Part of a small language model's weights.
Size: 8 layers, width 128.
Architecture: rotary positions, biases on query, key and value, tied embeddings.
Training: a variant of Muon for these matrices, 126M tokens, 7660 steps.
Each number is 500 + 50 x the weight over its row's rms, rounded and kept within 0 to 999. Layers, rows and columns count from 0. Numbers have three digits each. The size before them is the row's rms in percent of the matrix's.

# layer 5 MLP down, 128x320, rms 0.0559, rows 0-127, columns 200-239
109:557393464583460604456531622537504514489494512482424526535538461519512528535495548488428542474408532508471479580524582520
095:475571595523493454441561446507486454452466584549560482398489567527501577513523559489461495533506503444484501491418548483
102:497584571509569528395504486479633457538461549493504486577408540464418487446478454507493464605537495540404529435434495441
097:510568597471483468565487493593548489510382456531500526493516515617506518393587409473579499421528501582513472426502543413
103:426550512333521454489527538493416446589559554465504500436507499525422453458482580533535550472535438506471484475469543529
092:550526490418508417570451506505522514555424605550435529408443552444430539513514545463514432412497531589489436455615395486
098:496492559537445501420527525478461556552473566510466436497530484467506568488462528439530599418502508476540478516474487565
098:532483513501555506477521418565435536405554616498567530644478460494556555490478427504495508598560512515587427464542485462
099:386431507498492505505471476461456502530563492473390526507469426451471478445534535552563523419451509473552516512456471573
087:497520463379481459478567555499529473533451455509455393509434549493422525459505432485425525427493478415537437490487507532
097:564423500525580512539596490513453461597461585589508502531452588521512597423528432475580483532483484490576491510481526418
110:636457508387522441596614496460588514469525570479593429577507494452507504520514441563513496504508483461416482428502579375
098:551507506328516562421495531582509523555422581434565482461476473509488499469436464437463477484527528590543437488457517440
108:538462435474589489451451501487454471476522508517464517463506621498500564548504550493576393521549468464450568567427491349
094:504476512555461512559453516537503467511488510528540524420518428498498511566565489475577525497420493423477475502488543493
103:496568511504519510453442440539468451448521451486541508473460483553528454479441445538500525519511439581522567492402433457
099:540477526468551544531477418544472409542559488490479439535514619638539485509459460576499449496448415540593472497407435476
101:489469451506470462584490446581463438451580521534446615545613458494568433503511447437540490419467431409628484462434456510
107:454452468506458464504509443462477506560492403456502512455626549450485457473514555493472466565548477469532399515480548566
103:490544446551485499564520564391498419435457496409446522559552462517588468408478478535527468481555532520556571455512481495
100:509602444418493541486480528545498490496536432493491553407416494436408520568540578533406430427472511609510546450479455475
096:415458443437525500443498510480490523556542524569410480518528407534526538523506517501490492536492453443469476507524527494
098:550540526487526462483441587505558416475509631531530496562502528471572459534381601495470487522463484530452387548519466575
089:532523522470550515535496502552500424544527497411550484522448577482506506412456489429541468522564411575562514462472440545
110:426496493446472561431500532521532521584454423481554520488445521474521535504527484469585446475529516464500415412443593551
097:468474492509484453539509531408469547509498505505524470472577526515504504535452442511441522460488547495455480526532509478
094:604560458599392516458525491490494542537608505484513525525495440417484541414541481528460508472413617514564524488463535496
106:494491514403416441534517497469413523492413551567472461545465408480557374512480489526524494543511459547499464486508508492
099:600494452467528523599498515433578438534476492477420487594470402555507571477492463546423421515403442463549521518522503492
092:503520529594508534599465577428420580577555505493451515568477593492481546542532639496457413491535475480538532569573584456
101:449542509527441585559527493546537530503351424534491535559504519461610494438438523542488523531542427564459501531541543478
103:485407514376568509504534428521474574418498520463487473523547505490480503503563554528472470518473527550484520451525649410
090:507597562575498505436423431519560503501541461491470426445513530560461399449467606589454617495457421579445460579606482505
093:452494459462473507516565471425506472447410467497475605495524493494487556413515532462462453457444502422437555559530613522
098:543506336490464474522502484567510443441431445397521431452515513500550458474467497527429527380450556456522457556515463498
096:528528547532498515416555519507540403466484451584517373454611507459471494541504543457500538492422489539502478542458516466
097:499516534436561498399508563465515503470464529500474512390450524543566440498479466527486526636637452483502599496490487517
101:403502530591436492475490509429499498564572449581449431540491453468487452513456353437466448597472620506544522507512511600
099:524419497459467565509576497436484452406517421560492466505531518514497459490473518453578640509517594515427379388487435440
106:456458478488541555551625574526430567585429504589422428493491458499560456488497594422554584417452560537472448500470539450
090:518540487543558548494534609512436578521504495602481552526500443457517450519462602455472465460399548538450485557544525517
105:394477452470466539531455492559476478409471468425491543458484566498537489452492425519544524477514431489499549432444456501
107:554498477387479508484483517485496527534561432444529420551554523572435502516474499451555520489520552484621499484482443538
093:535549569495508446553568421584500471614377541522504527551513557485446504528470497528499500616562559465469494425532548531
098:552463492525508460487555489553479461505542519434486503452488516538502478491471550447515455470528408443591462515507496505
096:469478508450471489518591464463458480516473471508494435460470596449554418519527519546479376476563510498428407465555501472
100:467519501610491381447431467376534568555570595482526512550589405598551497472545523507469457413513425409491429489504550495
103:432444429510641541507466520474497482528636476465413437526489520451456455641630555486601455601479566485490474550496503588
094:603530487611480527449441536497495470597507487466468501486566611489549444433450556489440481477472530500558499511490486467
097:490436394479497506489431478497579569548548466441547492380602538480555496500387506551550450569462540431526519499426478563
096:454544535369467534555492515555545486517556436417494543453456440497419415499464460487449508435403451456483523474423440568
097:539435482473560492560493426503461535500561496505456527538494417431473514496520513502427514501539493512406438507552431435
091:447438477513608549460472598437576589539507542583533436407554416558469458593525510442533474557456524518350462524549474442
100:553581537524409481511427482594492444507514499497520504486470460526521566453552502450494532509475521471487459516476553569
101:463498584433489454477552496416539553493458447470538522573483443580500525589636486498459549503585552527503428448527486504
100:504547451535479524426481456596477543498682483522570398455485602438474520407404620533466526528427487499464567562530453508
088:432534538590589577428567499568501508436514483386491534581549479540465436516553520495573435482570489489513456504491576470
094:562457489468431583507481425443408585548557521519574549483510448517530513511519547530407596466520475472531545528452589476
103:501448484445532531488529419494510454568476491478604579444550590541549500533459484542440406544492446501515535569459412495
098:481560549373532525525521498502497454470480507528504465481459616506558475423561449584463502529534487528543569494517407523
094:553477444483485426589604466506462592477438457528443447532563490514561448563491455482461467531493506547577450510518424544
121:457458469555470390484493528463514482536505491527494534539499500413537562521572409468534511416534662434513570500584478486
095:554452557490502461478449495477587523390471542454525458568564436437397414492584498530481548356536529526544453566548465455
096:571481428530542487444567421544563454475534508580541422415523476419568524542425444495486518502492475411530539574450490434
101:531484398581518559461500538493458396562476425558525537528594528524482479540430535454488476423453523535497602516432521543
097:557434570576512529493480456392477588425483547386407436587461576569520497451373516523532471440489521539449622453527470447
101:433537506555432452543526447469574518511425598429525550545496513547487514418506505548486489468441542412420538500612528521
088:557371445489488476539544527455424472466544623542486523446596464413476518509549440456485553447464452523481543550407452469
090:466549568427470512400479492483412584505479477554547458515447452532542517482445555474475526585495432498481562549601540498
088:537456509530554419496462419510551615469476474465612498522497504497470546462538513531526390443508398460529426462497563496
087:452404438498512536469489574463488524494542496378537498426524473458490572452490497481498425598421527434502467447484588489
104:408573476474490525528467404528481500494451498433493499541466469463427479455579469526512572481435496482497525455506527521
097:467532494521521532466529442401596492457539467485596481551518515452458588539534530493471491558524512486424560483490531467
103:439587442625468476553425476533461542492567428510590541486510470489473446616530524432440509560473519528545522566481457610
100:541461504470555508539515576475495479521451445466571464541423464494446682565484489485557538506454438466485459526512484551
091:566523477575540405439496472513606498484518540577489512496499528558541519532487493554451523455451472536436524496481467426
105:433468529494602570414578640564515536390508498508463392496589527459465515534474512427558466588530542551464450524482547498
094:526536528508422523487432536500439545519508469555528467455430522475515436505550537513544528453414493444546499333511461486
100:604417551603482566549497530530524475480565473458443586536515499570534457578525493462483516448513443545474468468442472497
098:431468427401411549556468565462522497485490525509525497489496430508557452488569455557495490546487563448522500488491518513
103:548521525482469549470425445565425508459456582537487501555412497562486453505552408581515537456531495496600559492450400597
090:418531463449545451457531573544501526478521463535478574514453476437448525621544514518520529526495542560409584549456481484
106:437534574535521558430494594452522458620462472558462465491459518467419452486580492463464432521485462560457493534600562448
097:405467463517558476452475425485460523518498489549509557531443419568418481487487523564487560571506541541455449542448505506
100:413504518483455449478473499594468411467471580521470490532488547484516482479488539512511619454504433536536472563568442485
089:451563480544464542501521466482433480567414530504487541511486499443522418499544378463507528505480463534535499487432452460
172:517473504445483471505518534515448619480514461620516555568461520658567473491423434523529566565503512518448515610546461544
105:618473483506511523441433470509507483532499515498440493516502554470453568474437470485524441421544499405483562500478578499
099:602577476594403534508630607507521545547529496482402534460469493498524463480575528485475556529493479555494566483596517495
098:526516523624517534471411537548530513514412506483489468510446457557469468532528449526613619511471503497523517449541505487
096:519570569522546448537566535466585486497510565517535507456495560497566450494510473522487461583488627500515414486565570447
099:534473464470490549432453513477564499455499555540536500548576469386560452534521544455526573487479572467438449476429580513
102:429512552488499490488480555472575486503510506548465538544542509544537521499490436534528451540507480424479584514618558499
110:411454506527523461429465483484458490495528421500478479465544365480423534537482498500510551479487579505518360480547497535
099:470558486573410469605606476437553494486519484524543510514567443421479527468561482444525502454521465597462497566450495548
098:478463468517577516549508501476523539499554492496412474479614422470572501423376503467487500565468509522559492500481594466
110:581610586431408501475530481474440462534491466426429510471495583524499431489481495437498485514686489462515507514565471540
097:428522549590498477418588431451556563559500540457491449494523582459493570516488516546527493637487522540544561410535532519
099:508565522453554506481589504428458540549442443509483545532446486514461465550471517543581483399543499505484582509415466563
097:447525585552484420479462470598535467481443495511584558515517537533496452450534503428480515500542521434601433453506545503
111:441509490532583518492543567487520482483593519495432499462527488471579529586545488439494513548512433548473475472492533532
091:456471452588500517424454445416548419487520564527456500536547478473551524427499524457516398501521515489530500458510479469
103:400562531612551468471546504439410452504490483533496490484493562550516552569564598451537459414580470536480456474456489425
106:498453357519438509513480409509432563488518487580474468572521467550429467509506449546518545417452467432478426544586544517
100:463507539507515531569391413545523517414442481544501491479523535504564382537518453548440529467575469628511514531464494563
111:512451566614472506514458506591477443379503529544440490575511507481449477553446487477553495551567468548518496382540573319
093:448537431523419483511502432473527465447544428473473489488525574579507545473539417515420544547447417481504547480538453519
111:485470553439549456552477574515498575479550564441556546472413504480460618521435517529528457498510466521421590486529461444
101:462515490488481464510457466546457559449480560473538488533502481552490514517409469486483528425524516525585463533500364615
100:515532509449616566574422472436443449504566463488538520488371508547525530517463554496414503419488504526503497486504438490
105:628464472522452461459548489543516492496561495565486641446463474423493520465496572468513461493565437426448501489520478468
096:573534487468480525578561505468509532557445505450467478419514480507445584483539412539443575555496564443477573523535539432
095:533566480562471473552461509498521489496439468475581566439498518537426567505506500482443445539410544510508531586506507482
101:524471492350485568607481495497568523517438517522499452442432417436550455509480538433557533548519610482462459536510522512
101:440544502496504502462470463536527502382413451557503451418561534483391515514456435569533554530386511548571534530521509590
100:513545548562502526572482502484502499481480484567500465447451559468475597450451460682474498511407548489444615489521430537
091:528418484434542506530454522485442455446547530541485454442589496539507520421489521512440419510524560461483494534558466581
100:487545507491546585469459545511543478462500469440526527483508483522464565452505535469449471496533481528505570599453480564
088:446486527553481480482531566476460526547474464434549525589447493492543535461476488512413553515539495537460505518548539483
100:512462558566510420445441499510390535533477541524529479500444483533521418456529587558620449596456489469525483456448497549
100:622472481454394533529438569554619522512498503499476530484506525484555532437452549504580573528611502452450544429522473490
133:531521510509498429527532481459575416544505514472610585408499528470501502518588546480367518497458452514495595450457495513
095:462468511468533476461460487531490514501472469404472577494403403505424494503504478556540541500482503456534455468502485557
089:535544496571517492557511513548482439464473450461505519466434445503587505532529504444543442461502479587516494506541451439
099:549459517438489486597446424562497540546601437408517517483523502427474573574478496520555447507606525475497496526471540538
100:431464514467517461588422505500509449392494526535491481504506472498398514516465495514498455403467515539502528515456392504
092:650471474594443497511513512515419482431509479411503530627445482515506521552455487460580433447590532377514477509471474527
092:498506536518456452499514533516540490519560499454534519440461453509518482561549415461448529579642445483522459503397506529